config.toml
d_model = 256
n_head = 8
n_kv_head = 8
activation = "swiglu"
qk_norm = false
bias = "none"
lr = 0.00163
weight_decay = 0.048
seq_len = 256
doc_mask = false
steps = 8768
Each number is 128 + 32 x the weight over its row's rms, rounded and kept within 0 to 255. Layers, rows and columns count from 0. Numbers have three digits each. The size before them is the row's rms in percent of the matrix's.

# down: layer 11 MLP down (transposed), 512x256, rms 0.0908, rows 408-442, columns 0-127
# gate: layer 11 MLP gate, 512x256, rms 0.101, rows 409-443, columns 0-127
# up: layer 11 MLP up, 512x256, rms 0.103, rows 409-443, columns 0-127
down408 093:092111174082141110095152133196118092138089124169151095131095130079120104127096147117142110130154156144133128055178147140141144113107142093104202147145137118147137132124180145135161118099170127144109170125144124122124124125121102104140117113135127121102175146133102131157091110083104078140171177140162186164142158166150175174107194104054107075165207127107144084132137132127117133096172
gate409 080:162192140142141104098179086098106122196135124148215151124148122124108088133115138176105118141163142147098142120089151100110145139131136171170150121151131127072096117123100151155107093160174158106116158046128134158137150163164122119140104110117090104129167189153173134139123088084103090111115168138190088149108137092066105188161155114198158057085073097106076178153123095140114117213171
up409 087:133095126153126112140144126078100126149127112149129118181158153170126124148163123123130123112132162126125130122119169106138166102149107111106112123112064150064138107082088144124132119177105117098163129043149157122158111163174130113175057140158079193091164133125128132073188132063165122091129132138209071139141061124065134084083073141192139056071083127099073155181181129136113145186125
down409 083:109141109118127135099143187136174169102148136117099101096143182125104120094175087117177153135120103162143120165091138171128118183123136138207158103099135114139158172097120114193155126126179182147180116070106085128127162133170098095047175126134189084127133152178130076157104125151096124146096084128120117159179118176116128184165128152063148134135129165126138105113157115096128087107133
gate410 091:068179182137157112117137165162136207093178085104071096149162160196106118218139167149181137125160100104123119152112057118140154169171080171075106158055092097110127080155112051125165133122129062066173127143159150116136112123154169176172119130133145158091162088094113134134097140139138075137184182172175162157180093109137156127118155099127089143112075131100192079111071143159160098166131
up410 093:096068084142134138150140159123051133079136143157119166108175126138137153110152109139104172117113166151185147144213082194143110143091118086145139142115115074119099153136170098126133133153084106099117092115137100072109147161167151128050139085118217115140104123167093139107124184130174175170194113097106100148104114119123093108097135129142085122158118181145097136086218140132097190155165
down410 097:149134126120115054149138113137125150106142133063174159169122124129047114149111120100071100152108186112112118107129116157075071124057138112155099166118138074137137136084094155135166144067120103129133117080122105089106116132061201152157123104164093119148138055137083197111180116089194089124161154142173150110120107110142118117117192151057110153113093143197123156172100149119139082141134
gate411 101:169146111078093101110128144136162165167164078140133105085177156088132081158148133124178145148138103114188162222058156106116108150146143098140154117149183125155140160114120049091162131111171084156122105140064063114136118091130109130089124122099126143099113101087137157124173146123145108113133147102137090134097089116198184160120020145156189183079125104102121116158124124141128089138068
up411 097:171096124146115122024118125066090094112121115163109100128103138165055119139065127170096068104114168085160122124105134125111087115153082070139126129074111153086116083186105152062136130184127074144098105094037129150117140111160143155156131114146133099207149106094073138117158126098114182105158131113134125117111073119081114104070087134112081178104137147122146113089057106147073127136082
down411 100:137133108134136164191070153135167145054130172184095136090111147131153131116187148079141162160174148135159076169140156185108095093142151189158114143082154123134155092096057071162109123161148145135168133121164143120098112119120055155155139124102157071093187093137100157143104159105125114177097159105147094141098119110125154132134082066061146134139077117154161142140161136129135115088162
gate412 102:110163121175060122085071195102115162171177135117160128116162143176151093155143092126130145101048082151148197166061036172075132124108125092138086128116134100113115108162100026123118136095094086095098124075132151084166054169149165170123100122131116140164074156103118162173121140126170076127047120139149147168190107095122078129155105120108083181183110090129117152051147122155129160108082
up412 097:134198140137129133149129119145126144056134102136171124139120172114095173137126144067139192120187166130160109168143213130180114116155176113100118108136111145168111149118120105168119134116120118113170141111113106128087170148176093143055133152093144111087152103099143094135166138094117194130146112118127152101130106194080169131113092085109122136107120163142104074154130098145168206102141
down412 101:116110105178082155122168244102184125102155108139149153105170101155097118149166095131141135115087136104159157142086096140097119190093121083097097125168141116136130132104105100103172156105092053099116134162121130108153153153096157151127160171144087125137085146077161149137085132138148090105129128162152167100150112086160106141137152050213138146108099109118129133108174108156157137154073
gate413 109:115176114126119137119128170092120218099076100100174035118138175165160104147151140136094160173076134155079127091145135157141133127153143106173137070100118135172087087126150089090114144143155151112123096047110095109102129118103166186105102123181186138070138141109060136112091075103120106145112107133130129125087144116109137110109107118084143143171118142102103114188127208176101104123145
up413 105:098091127117111105090067080118180108164088173154168060144086117122116127157113114086193100128104167083150151136125109130074125151174151117139107193156108086136138161138160157102123127110135109174155159165101117147086155125133065138181146116142095085176145115147161174128175133128134129095158128097101131145072129086142112104085102093101141237109073128125144017123154125171150161110093
down413 105:123147114076196119138121100148109133244149124124179136132095114122094192092119165096130131119154151097080135150185134115163110136069134082137130150140117176126113139116143218114139132076151092126147168137178102106129156090076154109118123156162149128149139081124130152091106118066179093127173093129122165105122153131106119093200125132149137158166121106139066165148096090156113124180156
gate414 113:171129067118158113147151076165106132062144069101117080115118191104144152141180116098094113155052127142103123104103092189124119170092149084134150112120191069135173098119117066097097144143092094178125064126134066168163152140111121143128107210115113161066147160115175080203157076143168126114123093167122138170153164108124067114133112114078140080104135135070120106167142100156125153130108
up414 109:080136109157086123145128116179150091082133175106126126105112075154156168122095123137119174100159127164166157213165126084173177126166149054102087125140210117137094133153117133102154095083123108082109159107164130111133121110107106122145100140127121148125127145115132095155190151139111170151144177139120152153147183116145150105120134116114165114186150184076131194104183063088151164133182
down414 116:146162159138143099142080107076139183091147107128131169128092116121161146138109138092143108203157155180110080122140104140122108098130162131118102118102107120126146122136117084126078086110115150099125093130148148091118118111158167233194133099115150125090203177110058131147127135144072145135102148097124083139175071138092067130097116120041111140185143173097143094147139190103107139114108
gate415 099:077116159133096150111133161072169155168114157139121116166136129178158116117110154082196121121074152128122120038112158158151196190130148173137157136176109102137110106108153141137206098111109133109139178085116075106142099101150132133127068087175160123090105119111077109138168130165126157078089168115167055077152073096121114102129117178119128189190110113147141152114106158127086136099133
up415 094:075186166191170128096144142173169115147189086161135180068211145180124116137127152135112083140174168094170143134112064142124134141167115126050153104180145150142148093085152101139131097170124075112163072136097154113165121187122161092129145135102135110108200138086119142179088197112198162124098131070143070124226121146129082098104096145138094118125127155178114126119139106142130117173041
down415 099:159115134115103143131106193114101151149105130154140139173152154115139099122164103163115125123111147138131127235177139183141176094110099110157116136185115109142158163158120130161134118138135206180102167134201127164114066117134139127093149080075113099100102130118106153115230145113088085202128144101164183058115116116109113153132144114135080153158161125173118142175097089147089080138138
gate416 104:125128170147110077167148169161069149161106120118150126147167147124127149136111169061152094159091126148079058104104153097102185116112140059072141106171116193148095156074092098109185115048174091115168061139167121117148110152097115142122053159122181127147100107154118115147184135117100161137109143096080163157141107180148158086115109159115126099082122108128103104113147140152130150158107
up416 100:136143151113174137091148075102113122079106147099183062134110152087154147132141126141197125138117102130068151149153108143142115164139064137104098144086142166152109133153129138116056089148163114142132099057153088090123146096134067143123128152148184183103117196165115140150094110136168092069107136085138095144059118158114124151156152100162178117137070108149108120210100173141156105180138
down416 101:158148150157142142119143127082120136106155087120149144131138090161116212203099116196120121153154134132121137176108126088115141106106117170090110090143105139103113159139092100070122157100091142093152089157116094159121145115154064050144123183105136081135179094084190077195120099171129114185095153143159183104144139118095105157151129107083155101134091108170117163135149110127156161139113
gate417 088:120148166203109135090156135119134143159124153110145077195083124173094117165161175119116056122112180079133143098188124126102129116111089125069151081131075148155116128096076140106182223111124052113166157118137104123173122127052122155117111105151101171129128133105130112173137119133111099109144140126126155132122075092102084071115090153104161112108107152136125141110116103108074125116134
up417 092:084141173145144147127157138135141153070101190153177109137097151098139092110116108042140180133123126178126149130124111199105080145046074123130149105092086068172146192149162094160143155128160138091187117123123127148111120154124111167088178121150207143090096163121097078100126156100154109131095133117109107094126118121145096165137059075090134102212142138133097128093134143146141147110075
down417 092:127145118152117124187122126149083163116092105161108124192107159185150148152152105100112090131138101055114125169141104132087106051044094181105109052140094098114119093070083101074161211182127071133135141105085131141157096164121132127101092096128133100085114149129182128166137119148082117095129159100126113130157090050141142089144065129083087126137066131123118132113104135137111147114097
gate418 110:142139185169108206213126140081147162116163089137052148145149073124165103178162147079137144055190143119164102147106178112161092130182149157146190133099113133139147124124117100123124116126105110119196113098158135151152110171112086124170119166107105166072144146136106086144169153132103154117129089125129118118117098103128137108108081147160118142108095198145078183173187169113087087045110
up418 103:094186156177121136125140115110111120127152122029163172141084106082105136144077192100114085124140105155118134104182100120133166078160131129129106108101095131118118162141103063134122103132048122092160126060179129165151112204154126109143126135100161143094168154087147091187111178130110154073190100132149176180143135093098115160118137051104143125174127178091072067157121113141163112173134
down418 106:118148086156054062168170137121168122132051129102171160125177085152151109121096125099128160147092164101175092120111065132123094163123142140164138113192104126142153157082118166100169119087133116153094150152159115159145165131100191142150103099138172133111141064113163102063139051071147161080100124107131144127126181079147185092078117124169156118106113118116123081121146133133142182130123
gate419 087:103160202099180194175061152062132120097138148109123131217137176120149178163111154126170135060145120117125151188226150130170088162167135113079089149104155176167094139125098138175116126097098177065133145095111160108154125159164144152100098099166134214080101125102159090095173129092170139146132141183155121171116113100106166081097108116123092082119122121100112106109150143116177129112102
up419 094:129101121180105141183104174136123132122116122163133131127119193186103091132116082097147149139176092142093105123128134140033135110122118078096145055160043145196088107114153117109146148106187125178114135077109043096147121168114149130100125080125140107097142130118064104158176148099152104110177065137102193136083158170167099157118064122066099095129122131104084147096138156153051204124115
down419 099:144086232145153153171124092109123094181077101152177109143119170171130076105114135163115147123193136115103101180145153114136121154059129088124182094163124177186132112099129148149204078150161138174082137073126133162151112168169167087122142121129101136123109151141133128148144163096162131100146087124108128144082102123108146135113109110066098132100158089138160106123119127158134172110115
gate420 091:096124121095123113140101118133148156099121080200124107103119132111149142102140116079100145072143132134144152119099102178160188162149163193149126139185195148130174106090185083136114116106118208109172035142138175194143112109180143165101191148103096152133139148094116126139152112144255151160112147125129081117106145055163105129127136153131162118130126166153076139108147185081111145121135
up420 096:098104087146106078057074176101158158115146122186202043096127175145030160114146075086132148170140121071121105099078116162108104127090114185110106140121132168100146079162116141121152151187154167140109173178140151152177156121148081103132064118126129084095103128140150143147148065195101128070127154090100156092077076168126131144089117129090098133100142168176137159116141161114183152133074
down420 097:156096100128075126141121125148134096127105093125103142119174058117118189094111180136107101115143176124155204118084102093161134077101101088128089180155141176147132189134183124113124117133141150150082166122112195131145142145071128148102153149107129071195125132155184166121129171090164098196152149181090157186125172092137145151132139147198153139053141148117081090168108168139078070139205
gate421 110:098124112132155129101158101103192147066104075137113138143138178205078186139181139134130137153140071109153115089173125114087123132148080140096160086099164083047143162111149099106134101136145107135135129116154139131101091080134076133168111109110141157121098075109099155126137111154123122140108152164140119218191091118149153131129115131123106166137134119123101115126130141116101059134156
up421 106:186044169150157134142132115180180164131071159144134102112127165127118114146137086090138153100142154141118148122112112169064118148176103151109158100064079126132133136126126131112082128149126125112129089157117156200066172101113156087127156118122143169137154142137041156102134086116118112101186074146095135094158080130159178078175126092108121114091138087170091137116149134100101134112128
down421 107:141161104131116064159145132108123180143143105148095152111121169126157151096090167088165170099118138111175110059150120148145116109133128140131133101146085132076065136075076190128148192121085083102060185182114138160167141131041127124136090124139120117155142122238104159127127083140170168120065162181120102018141101200185088135186105124150149083162129137149144118138121146129094146107113
gate422 103:029111137149086110122092132150134157106110183151115151108151136151164105180230133130131211142099142122130138148129086114092118123112181104116085171079115102088121123198141124059080083126050136093103065112072144060185131148145136194144093072129148167089148116139125102121185067142170110108095115181181088144164067088111160081199157080092083128095143145113107090147108105090141118102112
up422 108:172113138140129161116178158151129102085147099164115069152099121134131140084148121144128084139182113127091096148104142165170194066164157153086187106133108213172134049136088105122157203164134050139152099108118124151150104130151065098131164164111103150062126130077088154108096194125132110161138106112126150129123150101109149136045099115115179131147124155165120142163188179134181117093104
down422 110:069102091154096048102121137144086155086073165085108146103112184166088168067167084109100130138124113138148113132121147141133121132129139095100150115155190162130108116125148109146125116140094057124142149073113166161166135157102149112183161151174137140141148127206097120175092103136187151095072096147161164146147147108104093083181118115034155111160076082147160085090167116110143120136195
gate423 094:172121173120155072109128118103151114091142126191085119182186077174133119098075091093116150172106141081112156052162089101146122130059074139103138165069148089127073143099140069103139140117139127127189109115143104133143109144167124154127124115094164133116099079123191148124132147149205132117126135123116131115130104088190111073134128113184129133156114148085139120071128102150122135127144
up423 089:166111176154150184155128172075118098131175169125179137152138143158162094165147070169110059079075149082156079110173132124104103111082158103141142105083151208159096153062126114084099187137075067160119112111111135123098098084099107120131196161078122122078116186141128113169068159138138126133107130173162117149116070110072141124076101130147115124100151132133105138120153152115098127081114
down423 086:114115096142135133132122134191172161121121104122097093118142059102116222111126162171157174150116138159083197185138100119177181150114209117117154168171117120124096134149104150145146137171111113069127169123171143102093136181128168154113141104116105116143117184182148131156112108108062106144117196138109185165153188167070120160149177143182165056154141109110118128123148203114120142098188
gate424 102:109143119163077175132108126113141113149078126145125131146116112108158097172143119115126153172089134134128118135212110110063125156155144134133094192145132153178131129072138103063165098099070137147148092125100177163111121141144074096124125175185134115179109116080137065034135169106176150173181089113097196159159166127101160091124150132128165159104126095122087111120129187114112127146154
up424 103:178151173073166146137174121082154141165171121142166132160121147099128151095139106137131167138089145160131102150107113115117132121062174121159146146205178040093076092139148131149160029110119135145102139191125095136114174085101142105168175143103137113134118120144156088115083098024125107126136128153122118126135120135137100161101111118118126076108086063129116136108177133082174102137159
down424 102:118115133194107105098134175125166172142119168110141118156105217098159161128164123141162090155088132147129111175138161159128135132101161123153123120193144091078120154138145178146098092119089168135158123119106150153148124087156102212119155160132113024084137113120076140061138156176062162090161150146108135113134122089149091124110137164000121145137165111142125121121101140130089115106154
gate425 103:144137118098107143093125117093153135050092074101128167124182090088132171123152163055150147154060121098119096110089075182133072142123120194110168156118140071092107077121111116068142144115143101137157120151080168126118125085138089120185130134109099169144098090108087125134081123097152132076132180122122140118109071090121178155144107122138119116154148112087139115092100100128116133075135
up425 094:098142175160077124121123091127173166142150117077127127158107167088142102126138087147133120149101093142126092204126122092105170119077153137110065091137137109066118071091167097132036117126110194135118157071103099160185165113150127116098160141128084101089185120108097164188086151126106129110202155170155191088164122142071157091119163112079166165116087163085177167097132110091153087155130
down425 092:162139088123133150122134155121179111136159097091177178145139137148170155133124141087127176088080096078175090134150105176182113177154088142123136142126148103138069170137145123086155132142151099110103084133134133170119127153099090149063103125082156140119066053080135112091096090112126108094130129142088107164132137144106092139139084113129106111148156075115052103125069143185115149167133
gate426 095:075088152106093163114092086151120108120086112170111124074105111136083193154163145149158167135099092115115129103128154161098188132187155153167130076138171148059130147105149160119100124134124113122098126119124108088167143157167163153055144090121082109113141129122151106153137117125094179188165134130154145149096119126111068130128122143159097102125127134145097125151126169183119221098145
up426 095:121090152060145111121164107154137149142101127135154080128173131143075139136133091204138187190098122101090118116106116167060136089106195146128100106101149183067143110083158085153127147138125099093127113161156111056134120130085114112152160183084102129084161090161105129135106080161101165109092110110080101115077140112178148149093111128121150139151107130098110093191105137083182116122193
down426 097:144134108109090110179144146161139085150057228066099129158119088152147108153141135123174054113099139120181123126132194158097129141086101174146179113145189124103139089105132158134167108192172164122195150106092114196052154161128151144122127120139136181104162099163177090142062156162136094162168138156083166133172108125175157195170120117132101121169134074126136101119137131216123134146172
gate427 095:195073142084110134084132171092063119119121062147166106112151151143108124134116122083156054118126111092085139112133131165177073166090125150097156087130106233145158173081079149101084102068139093124134136141118110131130121115126131111131138124173140219115082150160088060170081133158117099080073151115125154124097099113103160121074118138151152132183139068140100147097164180131093123116158
up427 093:114125124159137076121034138159141139087140105110130142139131129152114179110058148130094091138108149094138149093191134120121087169190035136167105115093145112094162121142110076152155190161154144074190154148100141117155060112115138153108092106174075105159121094126129145122103101127162130172137157112151131130079085134133118119085147145155127092134131181122100133201132078155131152176143
down427 094:111074110094108166134172089182134049147073120147109183123167133107141114143148162168140146113160150132147088122094106141105153118125154109197128143130110089191158139180101128155160116097151116131104125139191142096084134133063111132096099201109109145129154131172146087074149137109109114185108090146159156131115120106072130171149165096104112113143158107120150088142130094102125118123142
gate428 108:113137133113095136123067120089135149152152149167080090146111118163134144074162147131159187076072158109163117188162124126165134155139117123148123201142104114191104182115133128081122151148173169101116132115139111170064154156150126180059167159071161153119080088183153089046147113071137138136105094090112156106126110081157067139097136139126053130106139165150160094137141165168108122097108
up428 107:045107110108117148127065101143122155120110115089147117142132150169134126090123163091117138173138138086141128197160188154138098141131113115133157103179171155162175108144099137121156079157111146130137152155158108121150160130119094077054148132099113135100152088121084135153134204138192159177151120152117115126166144117122136082154138167111140116164096196097147143199131122111131139129157
down428 108:128120159127145074055102113160134106141138142064152067089171163116134082096131119132136131055070107164132109167086139197153131154184185118181112154116116074182204125157117146107127113190088152139070127159158145174146125079148128163137150121088057142157085115166146094121181072155136135087122165076128129102163104133084159160123180103020131109129148138120162102129103155173165108115059
gate429 126:115115158139172106116123154115141165130135122169136115155171149141118119152135171109152141121091115057143192083118043167209135141148089089114143127102101117138126151156116121115108155161138086164127152144095164119174096142143096116098147154144179119180113056157133061177136064100141190138057144097166082180083121112097140140089157131132102114139107139139135099120128118095152049126144
up429 115:170102135117179115102103171096185111118119105131154096153123110095102093158093166186124117116116124099140109079121074122126078167104142151105116158160123123160173127138158114160089105093089091135140105157117103072151152152121128176156172124126131150105135133097145101199124089131106143106116112108122121100080206112127125159123106104130126089142105159135138113076163103115139200169052
down429 119:117193046132093100095135148111167147110131096155158164120143094099119174149117141112128078106128108093115170108127104146153128131127113132175121156081137150149128193141116088186107194112105134121160181148129133115152117108155134134084099160140108139119079106206121101144120037108129129142161146088165096155093153126135068128093189202236090141103147117171150118098117100123112060131127
gate430 103:163125105175153162149099151095113082146166144133099091152087084114097167176178152111202152188084150119132114183098115125212113124162145106127149129125160119144109099075154117080147191101145050153107096158085144106131161169117118110130119095149103163107108103177161100112134161101126073121142128117132116196148107104097114146131131100130124128095105111072123132098133090168150138112103
up430 093:140111123135103117030140115142140142128100161170111122156125105094154108098138136146140134182095192192108123155121175102112115145154138102154155089173136155126123076120134152136120136181082174111154110159151089080133131153152164148160150112126143063071133229160127122094099124096126076105159126066131139112110105100106108089137086166083145107091107132095100151084107176156119182099181
down430 097:150168122117139144167098140106112129160158095135154145108136075111141113114164126097194106106086147080141096158086151121109114156104087166067166115077167096133142142167150145110117196105145098146144083098083184152127094129125108115113129140199164152151129106131128048101179110156146163099113155154108117120101097140143161153097125106140089138076108131145143180133152130125176103062088
gate431 103:165119170124091150143093156103166120180097091156113112147073104074119148193129106144111139119172174165142101134151122153111089088114182123081094139173116130122133137113157043101105151153102066135080082096126117091129055113138138184100110109142149140173139123095132075133134106164126154152111090160184191143133130172098133151122092149135138202080170163144140093099110147164105128162125
up431 106:145102162142102104144193120143114143143133138093110141137081189093151201231094141151135149098134181140101093123107089082115101124121117105039117154093142156145131073120121089018180126139147139090187151083138094126099137110175136116121079136155199117157156129134093085119097124141129154174124093118175173110116107165051189139087112178113166143128074157183117168108148110098153089145147
down431 108:123202131182138155106120145122136132144131108166124062125138121130160110133159065197075183117196116096114145145170172117121105105135158130046142120123082163109126120117155193106078153148133140121122096103157133106130131103123128143134123097138164171140126134026105102080135110090108115145101127136113123099155111158083117135111109138198143113121180079102153152152149196094146186081138
gate432 105:190146122135112121121103154096140124156141127120179109174138138155143068131091124082156152115085114142185073144085120097094156147089207104087166087126080104151081118063143121130132115093155094171113091155114097134126128144085155185134106095116092112111160095075141091181169126115124130084139118151137153159127068158165089165135062176102086092113105157157118146135155167142143125179073
up432 108:164162115104085106162179112151055141137133068121093058169149105097102098119085163090159127175133129155158166154135114121174123165149099090180193128122178081123097087113151141106127150152139063083125131095119120105129128114060122141145156123090094134141129073121174128183133108071141141078192115119101099131088144125126097132109128096131162076149111131120135144128141064154143041139170
down432 111:130161146125121146068132089182117097111181091189123063117173153125156110126164068123096117114118150142114197127167164131143203145114139107204162124156101088095098153102144148142156153130094091077029189089143133103077170059172099140091133149110079139093109127063126182109170161101192158123147105139106142114121150173139093154127193080119153109127140119098153118101104089183126139120144
gate433 093:162147121093084115101113161075166122151155127087145098131146115144135128145087194072145114099145130033180124088169110131088134081207102188125168150078124120112053091163118141135148115185220145142174085144083149117092117168160173146142078072164138148124111120114103151110138088115154139166120134162170078106098100132169144157099087183167113151112202188070118121181140090149209132092077
up433 092:126116091124155109134108174141126132150152190085190136181138127069177082098168118090067171118092110129078017088129146136100168092171147112161148079111123074096092131115163050132102119149153145132139142089087095099096215176121103144093126140105093104169087148128149130135131141104141163187087090148067098072128118145131116100140169168146144149173142112111110117068162127052158104100157
down433 094:119099163089107164147161148121102156119116161144122113167065092161106179180127128109125179109132096147067111125106129145065153157128130191126058142179130172123041085142102143141145104194154154098126153151134129096089102181100145183110143123172124173116090145096106194118101166129124124099139123124151119128127113109132142075149101050065125110156086126069122093187155119142107199139141
gate434 084:124087117167159170117181180108160091120160148148091172177129138098151107185094131132101126129138146105114160086156090138192066173101089100104106097120104139160098142110148182128101152198120135094173063089103100139169078097150234169115101151123162156141123096119118125140137060141116173143107147134153163112070109138135134080167123139187098090066117127149109134109145152158114130138100
up434 085:098133150150109179108197110107121128160133124129172143101105119095085170161176117146127145137113126183183159174110132133152127146144147105131100130111122122114145049173153143156180125126113133212094114131086098107156144135119148183185138157170086136121149178076128111145152163096102131109165071177146075169150214106121138226164092154147136170115170160094129126106107107084154109163130
down434 084:048117144130142120153137092118114112068080120148161120121113132128111112099099141073126134167114079110111135150111073159114114114084086116087092097130137146149128058139106133141098166118105110131112162126118096157097169114087132149105081122130120127133164154133152123126149060119098158176077147087138149076114096148149156131122182160187117110156137151112146134113099129170148134120163
gate435 119:149125126150176142128106227136112191141178140111148095104153143132162110124170181075104078104125051166119054116132108093170142188112119069156159102130108111124133116079092120075134134103125121115082111110113175083117146143128101107159118137127099130132139088071114126125144095145144162148133137104096192161089166120176116138146113124121132109124117070086079141093199124193168098062126
up435 108:097123132111164128129114119183091142115091139166105110141106114120074144139084152111141095110154117116119104095153053123151091097144135128104096118126091140144089091059139160155078100124162184079084097123119110092105124170159163113105111110189118173122120132132143106122077118057098126115145162052197137091117095192097108146102160130138099096183091105146133162138148136171114147143136
down435 109:104157137171149174145144141115098139137140124175160135100110166170134149151148134125106081210091107118144097097095099165072103124120121163153107130097175150057158137142085119124163166141155119185170160132089132107124134160164130147184141163165175088173173139141122134166098064147099176157071097110125092156096142101110115094076130186138124164110098156137206146125196145051166109046096
gate436 087:119137081128101181149129196068146145092085102150050136132106143136146119132128130129129157146099128093139068087133086147105114075109081065150153145089151098175089089159173039090153090167091088188179175116091127120157074064118160171074108120131132132165087078059117140122159161168106178122144175168144147096123150101145088090071093105154083091117146166117104129127090138127152161075121
up436 093:080066157131160093178093123125178158094117138131143114151152159131082155153152132135156102176099132196120149139157211101157116142152047167168157139135130091118137094101108220136159155139116172079181105066124082102128184190164164125082053181119153147200131120081086153119107158138127095151121119110076115092098079142126128120171098136090135113138083055081178141146147132157133140149185
down436 095:095085150078135129150167148102146125128081148042127078186123172173107109206117146133129157156101104165125119170139146091152138111109035093105128124127115107118116123143129174094168157099112114185115131130132130111132142083056179152122132100095109151158085158162117132104179144166155112107132126127132146119122146169128127047166156105044139140078132102175107184146120139152160127149100
gate437 100:131132131218120089148126112111098130094140133111150073175116117187129150204134099097136096182104145093112139119144187118129104148084167119082139103117115202164149151141104083075160131176071110098201114161089072101175110075064122168150082100109110151112120080135106165107222141112145134104162145147117090169178103051167122091074074219143158149111111149161131113113145128119129105169146
up437 101:121117102141108100092139175102167175105135132168170095085131127170106104148132129137110159120122147120151108130136079134108085061172126106189083139137156107133151109064128153137060128147122165210171127106121154125062131084156194124098116086123158119180165151148114164090170071147126107135106111095142157020096080149134108163190071139070106137124128154112077169188130147105132150150167
down437 097:120155133161118190149120121163184100160107127114138159107118152102143165133097164075134124171156116113129021101162110100100113140102174126140152067143113129153115127145087109122153115123129078054144124196170091110148118122105119182125074099090075149120126184142067090117187142119134139141105131109131164138136122179125106122131133140000095183109152110136129099094117109106085134198109
gate438 104:079152155140131143106118130165092172070131107135125092093054092189118162128162147113128134092140085124145118097145105077088107167113065113033122158090128098105133140145109137130137173135145113041151130115097177106170184141141128137113104185087123209115159110096115107084144158118111089084119091146144078137072126145138135090086088158134075113106084142101125128138132137141180133101122
up438 108:153161159131065135103156134122106157130161105095127126190151137145159089102104108161131112176112100128084158129067139136103118128111123098135114170128090026098157090145100109087116049105083142152101131079180141133145171145117153096097104140151138080131061090137130200128192167139142204148167162149106114067146196111141083090115142098109134134163094141129096106103163129123139146144125
down438 106:138122086116070201139124144072132179095126146048108123034097143149102128113108179121151132122225140167169145174151159134150139139207100161080165144163108060136135108134165156188117101088115096113153133165143129115130197191118162133134165198159108187131125121106122105145182159122153091139139189142105123130117067111121110109136114168092077145068133133151121115118152080137122174141155
gate439 103:166118095169092127096104153192191125109154113128146128137167152192131162158045112093132096154055098080094125139123141115104059064071095140092137147101143129113141131081091106103134167146140081171153130173109090080102138075117111178089114128133114150113021128105124129130148073069158112118122104187156115097161165118167086168095060141168142112114162180100138155134128152175114123044102
up439 097:131080120068109066175149184107047114162124166156157155100099147091185122127123122074095094124150240103155165083137164123133144111142076141144098142142099130107107177165099165110159149095213158132126109143095126157108112116166107133118101164145133089139100165091116145072131114105168128205089149076108115087154131143090120121110146201102146163101140078137178099108144084090148119111136
down439 100:162106136138069121125127095124152132140125073112131180138119155147134177086139153134157145131117106164153114103140147121149117114135154130127146120092110141166141141162140157067115168035089152092106161179070123056115142138140119172138101111106147174196192110197070168130145157161061159111128073195134138101102134158186131151145195137049118122137084142099135119155156063129043115162091
gate440 118:134163120187105159208123140099116134089129082152039201158130129138123087072136211153178169088104105088121166188120100146098131089182106117132175127125149135171122123153121116121121104137123113081098147116132147125140110098148121146125125120172141096133115133136092090128171130177135167143127078086125128162131165072128115133062107135109104086167171084131091115149144118079119115100062
up440 110:112110160152163143105136109092166073121179083067147076168103160090129122164105089173083123119130136141101079115102131095127185161082110114166116106143062113142145175104138103140156146159130109088089085111062162158125165141083161079148126087098127133150124152110107112130150118115068160132172159130120118096131129139144130184132096147125183155153084123106141083124181126180074136126109
down440 113:104081125168115120128092127096145152157186138132169157100104117176135138056101174194138126151117132124110101106129134132124129129126110075128158125159120116173100118143115109088094072078068144058094093146102102127132180114152147208209187091129160090148151158067100121144119130198119159052143107127115183146099155088110110130157145179235109148147125167125144124177130167117104145159123
gate441 094:123135087110184146144108124097109156129189102140109072181124126121166158124161177103171125061099126151123130143178120208156151150133130132104236057137135076127175170099160053129142116109130160137141170060092152153095130076117138149102118122125132182083136111110108110110153136071172149172170108145113079161125106156157122095147195133121123144207186149161126101172105132113134119166093
up441 095:099092122142123112156131102168073142147110104092094190134193126110132192105074106094113147132089057115116122165106099090154158127162154141129105115133169115098115137124082100097124134126100160066074146163135108167154134202118153139094105103117160111136163079160144175109159158198131189157135170098204124170128184063140088066109164167159166109131145118134080168128149148057144089082153
down441 098:074108080132110117161148156160126101154085094137162100104135196113141089124181093171079122166186125125157055134094161108069111133136139103103115117090113090079151114158074190113121143127207125127143111140104123138068140184130123071154111157131160109124147142155171096216096120122158155132118167109155153128112063185108162167147095172040125130137172142095123109127128161130091082102076
gate442 101:138093125153172161152194168127093130090058102205059146133088113102135161077116153044145158128143047162146147095153168148113180103112064114104153142116122136128112181129127081142188115142141147129107092114166131122133110153130113106110102117202172129100128157094134134119155114088156173118162102137159153129039112161126110160122067107127099111058187151151079108096131147114089181140125
up442 095:108100151182108134124157131165109175118055165191108127120145121167151167067137143099129131091139111140158141096112155134097154124124088135112107121092066167103159163123128134130124192117155147106192108141170078121130114143135104128109145157129132136130148125158139099145163193094093147176075188121098159160153090123185121195070124149136093138126133118166069110095110087093117165108105
down442 099:102133139161117132180129118064112144206095123172141175121071091114156183190155152138141144115154134137159220111107130154101189126092119157143141053186079084130148149181191101122183092128132060157098166094156148150138133123144154132154143120087136129139144103083106116157066114147125161147116137143163118128137101101108082095115133111124078159190112020179096134122094143128125117104064
gate443 097:160108114098163124115125071177069187073140087113121119121117137090129132093089166049134147098118119065087167169142094169125154144104110142126120153146148171111105092112089135104134063157068125144190139090149172181159117166145206123163089095106069181118147085120044145156139128164173161138118125104184148134021132174117174149107127136131085107167138099157119116104165120170174064115090
up443 099:167095151135111159130123140136192127132153164114199154182164144095116104130138047077109119132098085119192114137084109145088152084151164073130115141138134130136138101107177120113111168137175093183096087157117146112134190073188151164127142185088101127124154159143135174122106109107116150107091167160142140109138106145187142160145085171116134176078076167192232130098098101132117170165106